Weights of a small transformer language model: 11 layers, biases.
Each number is 128 + 32 x the weight over its row's rms, rounded and kept within 0 to 255. Layers, rows and columns count from 0. Numbers have three digits each. The size before them is the row's rms in percent of the matrix's.

# o: layer 8 attention output (transposed), 384x384, rms 0.0464, rows 201-255, columns 288-383
# v: layer 8 attention value, 384x384, rms 0.0539, rows 202-255, columns 288-383
# q: layer 8 attention query, 384x384, rms 0.0615, rows 256-270, columns 288-383
# k: layer 8 attention key, 384x384, rms 0.055, rows 256-269, columns 288-383
o201 131:121121145075137168142142105176136144137119104127143170117074083103098135116114135169143134088142129122126098170154097094134088166139179118173117114087191122160112142130167111120159081083112136145135152158102128088129118130129141145139099124139160093146178138125032113132125145143079106127
v202 116:104198142165113120157122116126130103163091136154094129096127154075142144089173166151159127100137116118203172143077155168145157106171127097160132093111042132099162156151133172129164202132107205132122103130109128115061078137146109057110147124077164135076058133135177132090131132058164078144
o202 140:148150074126155098152160133081079122093140110140125097149153107158128140105086139098112095077185119098146155090146086134141115137142120118099126115063089185046126122159182138097124154157080152110107127090168095124080165172097097128092150083157124145113085141101104118110097144123124170144
v203 112:162147096133142091183201139140099150060149100130130110105100132125193131127100119087215166134110117172084078166137129127176155113076140135133102149133117141133173095153125119184113061083114098138131114146219119137127130162118173128131123142196102075128096132139099113145137100124062130128
o203 133:126113087133159104171134153162102143087084097159115107140121154147155137152175133110131212209138132072130153103081147103117136090052123165158129146094128150139133106153079104099094130078134133152158139170153123091128076190138151131133135109162076102125157136164168135077122215126091135128
v204 112:172165127084101107150167122161091152139084154112106103077121160156128121130080171166119154101138127142106104109140047113087126128104153096112132139109160082130133128116125136113108090156140162141136044140110168082098147148088102101167092191102130111130177161160108040088068132129065115115
o204 133:181182148174114074114174096125177142149134162153126099113107127167105158112125123171106152114143102119156155118121074166184150125097101108126119175147167084161193133146150126149135082123132134080104096117123159082181040188089129129127104106151026112119183174088107085099100121154180135134
v205 109:147126145107136107103093121087115152188104117170134174181156085120130118116097225088117138117143160122076112161163171091134113108077125109088079094142092094152136136100115106113083119178163093153106120099089091182221120140123113102158137113092122113105109095109115092131076136140111201159
o205 130:150115138082167173116132085166126127067147152145163143146091124138131116099101139116132168139076155124176141135123077108119160086076162109126192106142145139120191147107122129093130095122118103117103117165116111113082132113109108181127149141090098101123201197112117084076162180182130131130
v206 109:182098151182094091107107211153149114129089135120125160180074097091116098138099141156041099104129171139124143136163122147123128107119157109165113127132112108130099130148135191112162168140126109112137105085127128144097128105120164055126080134178099127142085134096114142138122159115129099103
o206 136:138146095120113121115119139145088147107154173131134128088072086133143143164074142097079114129110107147082137079095062090129145090196140117128111132110090129164147196182183171099188131086116122142125089139100127103114124089119097144171104075141092107061132070096086144109154126148091118121
v207 110:152076120157162154117169203170150148091168144162071148184148095143104142133154151063099141122114117137166140139135139119125102167158128144106111147129067143092101149108104160164124078114163066129118144071182101112124142151123184171101152123141098120147086195105083122161165137076199129162
o207 139:133100135090106144119162161130094125153121144095114142124140102138103073127171148148147120155128129162102153091121106133111087128168169147117089152090118089167055180094139097099156171102075064094163138122113080245152096139093111119141126124111106121126152098106145087087085133128175166131
v208 113:114112112145132114099134135095100126133068127115120121201131126105125137106102134118160135112123154081127124149092091055191141152104146114240108152049072092146147097172137155075109115162092079095137082105144175129157156128060092132129163148075172107172072182088132103147123115118099146101
o208 139:120142069174066108127185135131144101150109122113074110163142165125105191114125089106187158166112089130133131207103061107153151079202068107133076122107177158155109167181148152112163107146172137115100129132199117074092094130135132171152122115073139158143117118093143187097118126110111107121
v209 108:127175076143077147161160123137182117131166172141140156137099155165138149132139135160121113151098152158136155072176159220130142141070090142101143047105135137103138138149153114160209103130123106137120161126127111148104109151107131112146142116106080088157051113113219155126117119084152116111
o209 136:133101052109109175125077126129115127155215142140110113151169142148149126214135139123117158161144113146161140018129106159086168171083126122089119138111115152096156082175193126130109167104125099138118133133157112148108165058131118124091076145168150121143148152126161116160152136096124132084
v210 111:097071116161131179097149134140113173176143210101174123108161138128103143123108190075117111121156139126114103129090116068117094089096162167091137150144169145068132111174111187108109076146103128146136098191184159207129056083144136103101175134071148047109102085117120106144149176094107084099
o210 139:182094102139141066127149107135135088176145127140156113138130161134157152114142096129053129112168137123138130164160198105087115108030141123168119098127153105113126173122133097073088125133089098122069159126132120158088063105170122135138080115101142132122135103077136126163113132148116119154
v211 106:177053101073121068148097157116180169122102163139123140193133158172114176135128133162181098127138102133111137083135105203142137079082106153141129119117121144127093102119139092131138130115066087090138128185145099117108081139127128106113081137115101117112123100132162142105118112103142070165
o211 133:160111197119151142112172070108141192105125130113118146119195108152114116225142102139131199152109104109071173145151179118152145138106163108127129180063139112066071170145151111087121114076144112126170170155129167123180129137114161146101143120128135149100118159125102090180126170092087074184
v212 115:168088099178133178163092153152115156154165106148103133115168157172110119175085100158128153096117137148109100124154079106103116097174117148169154144101143131117111125111125139138109083180163163136157167145134146061124122135156151129111138134126130150116081176147128126103169162090124091152
o212 138:127149110128142162136176139158167137069121159171119113124127095124132142162110034104124189167169100125150115198136219170101103118188125114122103123088112107105075140087159142108094174093156103126107122163093101068108141114117050129088089127135082115152154118122151160165107105105107096129
v213 106:166149114066160097178094163161118164090124134144162094075151128133086154143104030139093138173145129144147179179160097130167115118099168114091137102130104135043135082188144119090165173134151143131159128106088142150197065113134171154091127122163140154128115148103079123120091164104113149058
o213 129:140125176098152138076100127100129122081149168132125153068161135114126137131160157114100115158078117215104158166106081142150155156142181150120168143042124125148227156102119142103105139083138144154199159128159186114156057083082140152081112132105198176142106103096105169151126135145134151122
v214 115:101140105135105160157023066120102152088144066157180142127187112178183113180110116112174152172161119132128136158075069136141123117170160135158133126144138133185171119064168159078163111155142134116167176107124147118094127130069131120145102149119106165097181137126163173160121143137136126149
o214 145:133116162125108140136164144118159149071075102129108134134130068070113122176153122129167155113156143066123150152139099108157091086115196114120165174153106139139112167109110101095109147180128131141143153132152112097190157138086085170169163109151148153135184144119098142150092119183014123136
v215 112:127142179111119074126108159142182119078096130130112106163129141111081089140177104118159186112124129071144136124107116068112144149094089141093138126085123107195103180138114155093147095093151085110120080118134145131132176120052083166206180112129116164096169093173128180088156146105090113088
o215 134:125112094148093075118113142124169109121149095139133128148149144123151125112199115209174106121146143163176128124092126102141132121119092119112065099143127181192169168037082153105170172091174067124137132131107160122129062121110110134142133137139047154177066073190143163133154113124141116092
v216 112:115130155156126094130159126163117122104092166126119094115171144127129139165126117143165172150099095055184116143107097141134126113156145151079136138110135137098118141104115142135151111098163044103090093113115150130151104093098062162068129116124118118075083130163187106120112150136098049148
o216 147:150129179139147128164096122109149091104109122058169107207153093154171129144156090148167121071122138095153184160117083156135063110135098077163142107073125095156070168180134134154146139052097103069085148089121137098089118157120140115156115100076095136102093107128146130107126178156166147123
v217 106:109134099133078111185108189126107177119162094120073116103088105147048101134077190121105122080128107128143125123090084089153111145154063116169155125117115124154144138098130163145136130136088158159078118138103176110098160152146134157108161150078177175155131125100102123097101177094125112171
o217 137:130151095123128059081097108151119157134155092146150132212103119120125092161052123120098156104192140122163107102090153147102117110160119075121111110102059040132116123117185178184139089114133133168107149143129190063024123120052148147129152115154083148167176060164147132127143097111096116114
v218 106:094094125178158122142142076162118099126163094183116125118110112137147080116133137157096115118205075178186113120086137160150119093156144148093083084070089108139194148142151167177124051084147111125131121086073153143131151127089174124097126166126113108167159149152100138171100081110113121126
o218 133:131139111137140148125043143127169157138146123193161119091129133131110091174141151136188153096169142191101132163128061113133094160170095108100181099093142107155136073152104190152126120158170153115129162137172142067124154107082175178156098110077122168119204091127156171150104156175110107144
v219 114:157099119127115144179100084224119112090109194126139161174100110087134139108073104123132173120096177155099122153158107087110157142081161120155129149140130172123136167087114066049177150124078113154141156098104107111094142090150120195153114139169134084115080161129066130158134151132097137112
o219 140:141120128121120126100107102128135139081109165112147115120131187118171119088091190174134073132121187138096125133108097114185150084130122139113131171141102148128104183128098113182146180142112093178155089083082146182108154130107137172132149125202102092079130092108093122137131121116167119155
v220 109:179119157130135094152175164050131069098127146131126110122127127103089105067123146170059133149088150095166106148146135100143120162072141103166130093191098196108164170123135102170100131163070127143136161100112105122130133122176106098094114106180098145137087145077082093134100144132122183183
o220 136:143133158117162111135129153116152194078106128147153120080104139102140103124134123056138121082065087130135088076087140144119146152126058134178154152125175089136134104165062159079128107083113142168119126149104090174116100075113126166078156104155102161115073064110128098123151104112179137132
v221 112:111158142078139163149120176119192151185104088122111059176145153129142094152149126105047199095124133098089110133149094192153099156052112111107191158118123157093127141165167140101087134140120124135125062124133108148180122077167166153140116131104155119190139108100158075094135133136118108090
o221 132:108186159106116130133141113125163109057141042120152129077118093110139131117098080105068161169095142147120100116152135150096122167186178082152124172206136155144152087078177145070112100131175132125133134134089149122124051141157166074091164107158149131133087169108172098095106123123137133130
v222 108:138205125096121140119146086143160142080146131117128156141072137134109119103130107121099115166211054088086122162161155140158157060163161099149087127154112121099112084089103114118119134134146094118091107089118206119167123241133057132153153173110101097111138130156152166110177124128086091103
o222 129:111160090162105125127146125158125172115120076134157162158198097176099092158098118104136138166135141080144125113115139073108104151102107095178146132082191175104098110121063100114176121124123126086149102161164089047143198150178110103123169169133118081097149169168063125135155143143144102192
v223 111:142132132131123107217146086143092094154073164130137120155140110116151159117137139135087144095124190096090097177113103147143183117148136100080122101086183125145093085098104134143085095138119087163079088194128107122171095135126135151159115128159107105071127117083156094147134173087084135128
o223 144:115154108117124129094070111152127105076177156159124099124163151119102144126154163115147140101157093164120097103158089168103154153164136071111162138113109125140115155141095135103147100052123120139110164075153088121033132083098140129120113139134146136145133201127110102131132112078136106123
v224 105:155136213151148127064079042167066137135153163090095118083142174108094097112095141111155149119166085116052095135137114125125119099097157073091158162077121146138118136158143070130092132089121102098113141102128123062165105160140122139106138098159095209138109067121165084166164028148093128181
o224 129:138129136136097180133116136109171128100164103164122129088106132118108138111143171092138121136123118117145125133127198106080112140149148061083169074128126118125204152154115123095177127110126124108150138143113105090102113115097111106069196086170083155094184141096137213136096147122112164175
v225 110:104168188205152102104085118096140073109070221155114096113114125085099180132111117127134109107140178108071111104072124148113165156076150194133092163089096118138176139141108149143116177082160155133162154190109040152107055099141110145156159055105057137134139100157110122165157104130107090133
o225 133:152121092156147168163108122106154082112100163211132127146146111150139106204118196230120091093099114115149118137147213134143127081102106151150079121146123133170110131098122118140182120098142093125130136127077173137096122072166077135148107066127087128150196043153100150128153147110099136145
v226 103:127165132127107107155152102186156146123153102156139117177087120105110149087138110172096139111105174080132096203156093139150043103095123108117152123175068152058159143121144109120150156178135107069158099108194109112184123105148199071191175100131155128085088108149132106099093162136123147107
o226 121:070082177155089072118171112118140135123124135180137128110150160132118172110062095097100081149093176103112059118125103132102144161077151128147149167084089196139200146168151132150116156152149121155145078122117038141183091090168154102152110153125158112137085142100129083102196139112163128113
v227 112:141126100108083138132053170172145038071138138126096106063126129141118202062089056135152163107150059148130079126072075228113136094142137163117139109156152139139110155126174154127124180075139141136167108070179117110095109138083121172145094162129077105096190123121125135110116088140113107097
o227 135:143114126197149131137144119155159126133100140094165105039084089129131144092114138107117077171058112108152155110198095131153199125174205128114120100134092096061111137156116080154154121125126119077096128113119133150102101179176164140184143138119111115079115137154145111144158117091142140137
v228 104:114142086100136127083139157103169113156146037181139097102102144184149163180104162123136151175109116179127132127176133167070085144130158086144155050108120129147151154127125166077098104197155162158091082139090128111161137090158124097133120126109157155107143133108148081115174142185163066133
o228 119:142131142143146148090120124081069140091114055168126115128107154107159140120094075186048078130137136097120154158147077119134102131179167096135148101075169162099187135075188118064117141186080067161087120118083149153094151110109136085159119117140115160157153095122131111180145152151095087098
v229 100:134115154186083143107042133181148117127115180138101126139176107080158079127111146144129045140130077207134133099146093096142120110104176101097086104145095155105055177068151068111151139127149134155152133091173096133111129100135091125118109108135114149146118181079078124143133158120160103157
o229 117:092141151113132109086173086117080131142107179152151143130129101094167085123120125137164149134148176130117146090131091163140158094110076121090139100193055083065135113165197153104136118175097187074140100119082200166146153161117136164132118097124169161143139165124106126174133184104212158157
v230 110:119110114160186172156150101110072100142103122090114092082170170124192093160121088210120101134069155093079126146119134150134109153233049110144081165115231193165132128091143138127139120071118141160081101087123121105122131159112115121165139136132095103128170142111138075144106093134130157111
o230 133:151109138130094123126089157150130118155132132128139096083067171161076097116120120145166169009179157152137204158173140136101167143093108164093176082125091111123095108125114154135100156105152180140147161151206109071150138153173127156114101146136146121156054184119111133051084092147183115121
v231 105:127058139102172134084096145114077145042099095167177163085120111098198063115127073107186081118089115171169104140135120118132163169135107070171134161080127094155127081168119095104121039101155133131145223106156114150122144094144126111126089143138129184094070128106065141117101110125111158100
o231 129:090145155162182179127177137110102123064112116169110134147060092084140143172095099132121110184181111146139171165147151154079112104172185134135126097112081130192146188114037136105115177083117147151118182123108107143066147119145097136085125174133122147091070120164084196045102156102064118109
v232 111:140138194096157144137075147134129130128070146120097132177141120153118120123125134161129202149148092138122144143101060084101122145124089105153118093090141077172151137148084168128113155067130226135154146114117090161124142116139101142069141141116158085159153084143149093162114131133125152153
o232 133:127156103166156178117044138109128164161100081131106170183136170126117130157134186130193154179091111120180137109189063145134073118153150101133098111149195104206132115063115107117143117116179145122156136127104116104183074091129135171132155096111141109133126078173120158146169142171110085173
v233 107:147128143149119103146120137123135154133161160116154148084130084186161136166126124137143083139106078142139137088100106144152173114141159148175154145133129042130145158172127170187090170140105193130137095131126175114136079127143087149122143124117127161114160103098141141146126167153111177115
o233 126:088105167094102083122099156153094162146158173117126101146140133099122112136104157111141117159164108081146074149124110179105135198110117142148124131119187125116141124106143112194132161089148156163162118125109159129202171147147106158114204132130069054109159120081143102144125121131041066116
v234 106:137152146138195122044097074115145137044107214184154153134128097128073165116116170171152147110091132161180149103095169112164102152092112123105116139105060166154149177138132079119122132112142138159124143147127126074124036144107189085134106068098132149118170178140166089117178132094114104181
o234 126:126153130157147151125091132128138116148135168103134150110134129144081117122084115119169125059095123081129112172085130127079177142078161154126148095112176146128123115184124123035114131138065180139079112134101128130115109146105114185073094085135169128092159197155119132088100190138176188110
v235 108:103085164129116106167176137143106114194101042171135136146141113119173127162150067136079194102117179137106175127172190104037155135125093080151109119102101135138071148125156126132147204132096111169159104136142142093186105111100160071109135156143108116090121085200125109130080110111121119080
o235 139:119084139164116172154098116099100109093140155074118106105131132093127098109100133162088138142135107109116169082124103063113194126113118129116127152095181078167137102135123116113143181139109131191120154101124123120138119134074120115112098131072119115147116163100101128168100129143116116105
v236 106:102150106104126119130135128199146110165149068147152129164136143117149161156096141125200159133159116133180146110120122212103071136088111185081140048140146135090169098168120064123029156120141150094126076217137099085101168104126162127128132149084192132187134143151133092150126157150152089102
o236 129:154136128103193105099153108117138160142071042156135174139140086122150159114142067142131123074080124144086175111102081140134106080063132116113109151158137143063129119156138164128105099182146143125139133083107168134116082145086127084180123138084115086135112160144137117125061103103102146122
v237 114:108164132174127115109197092114106172208088131114066069105129034078120144090218118121127159096115141164221136113142161087154109120143168128171137145103154084103139154137093182100120130094102125095059124085167096143117154154183154127114115120156103188128097132114080176129141098149095111134
o237 139:118173147153077130106109181127107106065160143153131119114141113079113133102082137139099079061079114084114129073171075130081116156173132130122108182137152146084153137103100091177144165096095145157104130195115170147162163165143129132150164113137104084088175223129129109120138089079161132140
v238 111:141106185078162120082168179124168139151121128155143138151122083080078142134172158076126112123147117151115186066202151186101097133122145124149128125132147105079095076169176131077100109063087106098150187090209143132170149143095134121129065147135154151174142108141114185145152129145170110152
o238 137:144162140126130133124109117170134155092126106173108209083128131101143127091139099074086163113070135134096179072052161140125137170164174146066099146086135168095148208092135145103159106097125161163138154108019144140158113150128128099118107123160228161123050206126153118112075105133143082173
v239 106:158140148114090150120062118136143131134090218140086161198188111145113140085121166115150153115101085127133084131078130150091135158097105157101139114153139033123155106101158137169068121143084100204104104116080116179138113110097123161154137132161208134127179139127121044123107103202137129165
o239 134:096152176172130155125111148149139109126159132119127114150072155138130145153071185118184152111189173104118099244120093174130142121125117102161136143144088121106076109162147170151100040203143121141164107086100115196171135096158137122163107130095168090094081135102173048059095196158145133110
v240 117:141147121129154114121183141056112132134072125162129151120150120126114163150113160204139125159114149121114100139050119133164106093187142142172124154128119079129173106141115190093111172142109113064107118100112149088142144130118139170138156124147136167140143139163162123093107108134119128115
o240 144:157081135147116137150112112100091081122167136119123093075153219120074117134130135141169176084111091118187128181125156120195126171138164138094093142183115185044122154164132140159100100132143108123094151140105103106165099126092128128170197136141121150092052169103146148109095123128065120120
v241 101:151091147186114107165143201193097116098088081110198138137046145201071178163106048115127107172141140106179068132072102182141136121157154150104082172183137186105034065105171155137141130119085123090114114133133123122167157118153142170147074111160075113087118125162147128101131142142189136105
o241 124:118082196086097120153110137148079073135092126088102178157084119117139152123111054067146113108099152088107088108087095143153099093102067137128101144151088097163149109147150135163136083142154202121084098160118144166169005186130132154162143132069104137108155122120120125122162075114078073144
v242 109:112111151157124121135106107077145108133115117129083083113161192127149080097147125143114099114141155116196131136104118153142116148097098124097104133165172159124181117133117121125131131095082136114149215122113084095208096127105164115144061108123137138118132106094120086178136147164162126129
o242 130:138097207160124119102135116129112091139087102144111133130107115156171082176116123104092104090201174114147107146197178157081111083144138072105108118176135070140186102097103092115105190135113195140099191133103074110229076183175124144162130151082173085126157123123151096093167140143153087128
v243 102:111131115116087173101086174174141134129164168147201130083137148143110143123127164141109107112108072170161107104176114128093155134094148157137135141093148111138130065199134128169104106149106120167094103147143126157110116146148124172099111144121156085106162115095110127168182174117144095114
o243 123:115134090094114132115159097168071165114205164095125110093106137092115120218114080109123151103149109136143140120088125140142148184091131143134082144156145152115131125085198070147103102127126127134119165152114190091094155125132146097085157106198103095165100086112146099144142103091069159085
v244 107:101120138147138243097114135145128193122150124070135174112155105121080157142159108086193123157118176112097154079049077060151149145146213146126144157123101109166133130117124137137118140118137130151103096126168094101154152102148118108122148104130124170115150121143044149144177117113110162101
o244 122:123155144169092172129129121147095115138144109081108085125088101117098119141145130130156168102169170092122131159168102122079123081055151093131108092216107108127057098097135150138133107134124105089069185163132199113150189106135139089126206098145133099165115116090128118088070131097135107125
v245 110:108163141141098116171140160135173155136107156176141107185124116124147124124136116118063130167162132098106108153053152124152121113186145177149159116137111112138116148150149194108137143135128175117106104148090108102197131148139124177134180096123096094123149172162123095095091137111113115108
o245 133:122080201133086139112046155135110117069176140171149132143142156125130110125196135152145106161135137151169123120091124179089114159173116150115143177125118135111087131132160167116208166125113127078123146106144080107211174075096158146185126149106115108109164131114113093115120135123148105146
v246 115:117146168113133138160101105128157108123179174166134138097135117082202152192170153106128144149149110060091128128153190168083145116158109116092174125168097163145130054104099123110167123180133118089153082110090149138137085135124125093199137111131115137162147116082136141153161185145124168100
o246 141:126141137124059093105188103123125058112115135131121116122181117078161060145138147148127068147155124186091208187126129166108145135144156135073151088124153111139150099123113094117120155106127157148161125122132076110079182173125132116160099088086105112130169147169104151176118086152203144215
v247 115:102157197108108114166187173147079078122122100146113089141102118171174092199191161158110110153122109180145110125165163135104133117131165130146174154144153068142152122088135134116136167117081152096066190110124115134161143103097105064166108126100125135149116079131157076171148163104126081091
o247 137:139177165178119109119077132106130140140052131146112134137154135144150116129079130104075121139180171144083150084086097108127146121067116137169179144127129197190128123130116130141169136089138075119125158163104154141153150150175101088136152109108081115170167127166107111118110120119131031101
v248 108:124179070098101117092156033106088145075127073162134112078098155113117099078084092178119081125116143167108109173117062152148101132058104188118217073137131108115175157128190098100116108173101221122074101148148138125105195126150065158180124141084121090216157162164120126148131103089148140138
o248 140:079126080122128152120128112100165098153119098109193130054109141122126184149095019100156108102120111121117080186100033167191145155122102124170134149164115155152151140085131145188151105094156131158125187135169131074117103094130105189149121115179085104102140111084091073122160090104150090101
v249 109:142119137104160061193159087127117087147116114154125147112112115107160082151095148073103133148153086139110100134151141159119146146091145196152171079143175121162142130087172147112115098136141141153127115169074122116123102146188174162153202130180157118109107121145132111161111164120086150155
o249 139:132141118089133106137098143133098141105124089179118121124112095107141115172159148133116140180071124187085167137160162150123084134116134139173130147117075142135105141101101090146165084136060120107171106143107110135145148142099154153194145102071187108172117049147135119110132108142123084123
v250 108:144070119127194124096103170132074089172169124117137139160106116059102178140186073141091178133146184104105171154093090116184058100138122124164139087113182171104109104115199154149141115128134099118134114152131085140100153124141123075135079168170130089087135126103118101071124086152120105147
o250 137:140119158139105079172103122143133122100098111158157123114110090126172179129185050148023144143170133101164110043147151129142159138071114135091159056191098118152136123090153147113124119105138109140109103134127138087165179157147096120134032065105171093137147136054192144137148115141156108119
v251 111:129135108096113143143140112150121100100182141124102103149148143098174076172095128113158102156138210146146128141182181102147156157139142139040149129064137198116139080117125067132110094163143106146118121116134122129070143106123128077089118157131158090125082122115117144167106075140140109103
o251 137:126101145148141143150147116143105132187180142079129109159123166127101154115113124130089147122155125130068147175074098128179157100168132091141110115050134150126136170122138020084097152205144146131169123153090105126134179150173071163147110106188134099170151077144104109149137091117105159117
v252 115:130125101182102041089123084096070159176133154095107096193138104135115152102147129190088124136106110084183129132090122157131149139131085186106140152171118149164135097188141090088143185125123098126109099077128178097107082112172111109137133166159086125168068092093105126169107089119094105142
o252 139:160166125133129064124115149107128159173165119125148113074080139114135168131149149110101098064124117154129132178122144106158140167182120102140134123110136132158040078104138097125128161136151134158106115077187137118142077134188150112166181140133140129132190159084087112162120122142077108153
v253 101:127094028106111134151119134198137145115164134151092177096097119081148148165092124112140084111136139173080155124133084087127105063161131147148146140232181191118102115155126104097135089126094132174084138123160115137085068162123154124140107129119142099137144125093081136109179150148091105151
o253 130:185135065108119122189179123204096166081119152141113145181102147108165144147108102128140142128147135170080111088148111118142145082187110151070127116168153142114136161100135125088082137094109174113082147153145060122084144189105140105135115176151195072101096160148093124154164109191143105149
v254 112:082122118134176126074126161148150134117095126138124157137142116097112114110116161095154111164104153089133133080152141142138193100163137154106140127117181127097151079156165095122084096118089113122126104207153159131135093107097115148093144127165087128096109162082074085161181142190068109117
o254 140:141113089160142170128079137144090163111111094133154119121131144120163114085097123091102118186115126139130174083182110090117122141138118184074137111166112192123166182152149119129186138203103158156163177118069167121109131103149137120178106137112112121144071164111074147147060126148186171137
v255 112:144085102124130142100045163081132164118145133118146146134114154160153122075153165110108110082137125148120153087054109170102130130108101090165124148130113135128157171161131124109146104115210181201114193218149085073116157175102111110153102133109094122135066148141134099135117120118096138161
o255 141:139088100144134127133105143146089147205130153135115126166142093107102152067126106144063126121130108085190135123121180107072113168086181131151089143150168106115069136149024142091106088100099085144071150140174075117139144108093163117112128139108094126155132127177115144181151136151147148068
q256 092:143131170154187171150150135078122169078109149138109155130148140109101142166129139067177174147128125145148144071073163096063154140086158142160138104126128110194123132099124107174143180141104120089138138112157123132155094119176177153154093141112142142092140160183110154093104102089118187088
k256 099:108130149113162185165120095129108162049098080105127181133152093135105143121162178096152186135134119102128126139093147112075130094089162162212126099130112137127148129150168136158181185069107115140129149136094100142137132067119155135136132135103085114141116158083137176087067062124090112080
q257 088:127078114111158177181120188106130160158193085159124174208164141142151153133129165176065120160158148139108153088102104120159158157094120129141072126102154147098093144078073064136116107162142112124143157156121095131120152139149141108147136071131202082157115120099099191135088178161079145123
k257 095:152155125153138107122123125156133102104157070117117156196140152162127139175163137164139155170167124145139154040109086092138151094082135102098119144115109161128101108153192081100103137127103154136176128141116184092156159147179139116178147052110210050127164229159130159109102099071126101153
q258 087:150086229117099117150107180114134062073124085166135099115139093126111145153166139133107133104171138087096139064144142099119117117110131125128119082158126121145188167129120140129144171142122152161144151111134132089115202202131091102112109131115094159150163070184187128142124106112154222187
k258 098:134105154123158099193170154125114147095121093127158102096092061079106119125144150121152166134144146080123158063190184150169108098102152133089083128182098104085215171143214110131126099094122144139123114128133157107107136120103183097124095112137109109098121113135153120130108137130132131187
q259 085:141094111154130151111026125149146111107115154112111124144098156119177124100149153132109153156092123075141171123094131104195170116101154144173092148170159160109082149161112145107093128138079097146059146118110129119132074113105127165105119153082157119133094102108138104141141158134108176111
k259 094:140122199163117146125067136156092112170127188112169096123130094136167131076138103097040073146056120090113126101174102125163144075115142184107098159207140143135170140120100153115109124110108154082153104068143149146095113119119088141091168119078192150097124182185079107137116173164153146148
q260 086:104139143140128133160099133116109176080109058177147098136149088037102158106096145090122111117134143154144129066121115090142158104121143094153167133136109137150130171080149082129120242141031132200121150157101151194137099069097133088120114146122153157118147101199136184165127118148092154149
k260 095:135105102107168156086115074106073139080135114138163084125170121043144137111088201177117119102172116177167148111121082079121177127138170110102158184114093103104163157093190150113140190166135128145131184055104154124105138084048147146129151143186136136135156158144113145204161118112100140113
q261 081:183114191109126126135172117126096157120090085156137127116087105134142099164091184163135111106139136100110084107140157119094107145124168122115123130136179141126095176084091081097136133170106165173121143108112077078121166183101153081120177145161112121110150216164081108107161195200100149174
k261 096:117062125129129125136180138145128127068078113128098098129070075129129078095126171152178089144106157125051116091120179127056124150185144085143062136178111092159104143125071122115149045196112153170116198199119122159084096171110126103193110129141137120113183094137156109120201157173096108115
q262 088:170148132107139127104082143178047186153204197165177170155135135130149139164112078053130082145157138103098144183026127142095115112147087158102139128095106128189114132125157148069097146080066108117096137100139127143128154095092173172160108143122154181143123122159169130097124112123139105147
k262 098:144101078082092092108155173183117139213137169157127141088165102106167158146090099063138162093158162135119079169068083136165104143153106101143162129083154172145070097126151151124184169105104160126107103124184087077185112095113116193103120153131154113129194128142132051168151055088151089116
q263 088:125140141136126176113153091133116157073193122134140112112140130117099166166145127149144170125112087084138186193160083104163128117083211157143110103077096138121113189116098134111139127116140086106230139161106079098164149145125141105117166150187101184134110114151118153146129151137096098081
k263 102:170135123125127123121145138119112101134126155174197162099148141136110168096182112131093122053128086067074192169125165094146138121150141106144128095088141148069136154154104117113140112154111029155188206130118081058153198144085117085088143126143132126124093104100106115156153092127070064160
q264 088:125151137136119143139127143109132174146140178168133093187083123085102147186119156203055135175166150124155094188188109104153143163165129098202094139089140135200131139124133117160150173121132128117155094153099072080128153000143088103109123167031149142108137095168105111182158115104097152153
k264 093:131166105079131114108125134147098101117089144130167146143138076114143145147111181126071155148146113134146147173143135142161148148162126130174138121082062150144143117126118132136073189088150131081111081120137108116152134073204102089038154151093117141127119088129099143088118122158083119123
q265 087:136117128132161141129151150091126127069084112111094104168145087148175044145158160228179189141128118127170172119099077132117130114169136106181167142098110113137126135177093167075232193104164201208085175190157105119085155108146126131094106120122161124163225083092185169148062147087138123124
k265 100:111093109174205103163104138117132084096096221084136134131129066137172108098169152214180140123126108144154166069097106128122148109129127168126158159079093087191120128171165136123183203135112117134158121128171176154111147096115116140131075073143143144160196092060176150144049128068132166088
q266 086:119129128116171092114165086164137134165137165117118141160156175126135144140156104109164143097128152180053087144153160158134086154193086174090089170098137154143150112155126088090108105102162082077130153089104142091128148091156188153086133133112142155112166090098096106162132137144107096164
k266 091:153174153134162139113183148141147114145155169114133141133138171140119122151175117074121157101122133131132103167165167136138078122197125140087137182122159166142115174121134100078068138172144157143180133136135112103153151146148175162112119128141179102119160141125079153138083115099136065168
q267 092:189121140121144158139091123135173069166104052103118131164156102174132060092124141159121183125158136123093103112140175110068155130127125108102137100090139137144113162130094137178140201105136097177116128121122128110160163077105147147160099104113096086169184163196076160140090147128072102161
k267 100:201121108143104168156135168153176123109115078110108120162145142178169067104136173109101118087123144135111149136125177077114103122104147108161190101095154138106103162092075163111115119112146176156128103153115125117117176080126098132143098093172078128149187070151121103180070166136070114121
q268 082:106132093112129126146178121135186138114096184147128145092166118065060113145124068132066142100096162128009120106171153149104104073123117104135110141179107112110146121153135075165184086158104040152129096109136174131100139099181115145125116077152096123199128205109110104213130062101159102138
k268 094:145132136097124157139133067115130121103143162070146086137112145101152099160123117161102120115166099087132112099095141119179141139150124184103125149144148096107111147117133119174120145136134105179160131135098194111147162122108096120119091030114054119173135145133095097153130105101158128089
q269 086:169161098142135165109123166127163152192143154160197135066137112149087152112104122141126204156143136099121082116132143158192112151116138118100061127113139165180129084113076128135132149101118103107167143152079134174113149121100108116112070141112172117167086084155134135142115078130175146161
k269 095:119182117139123092083109145098189182108084063181138159141126133117143135147095138134126098125171089170137114102166186149173113127115150042121133102132138085155116054078066130125066091117133067150181154103165106145106122113109087118096069174176080171126130112142102127158096117109113104181
q270 086:110124068146105161165130122168128128132100126100140171132148141130163147112127079110093129143168127058135111096164172102154144081189142116145133124108118135087051155123119111138106185076138163071150115180039165177108104184147175152099136086143126163127127110052154102118157106109204099134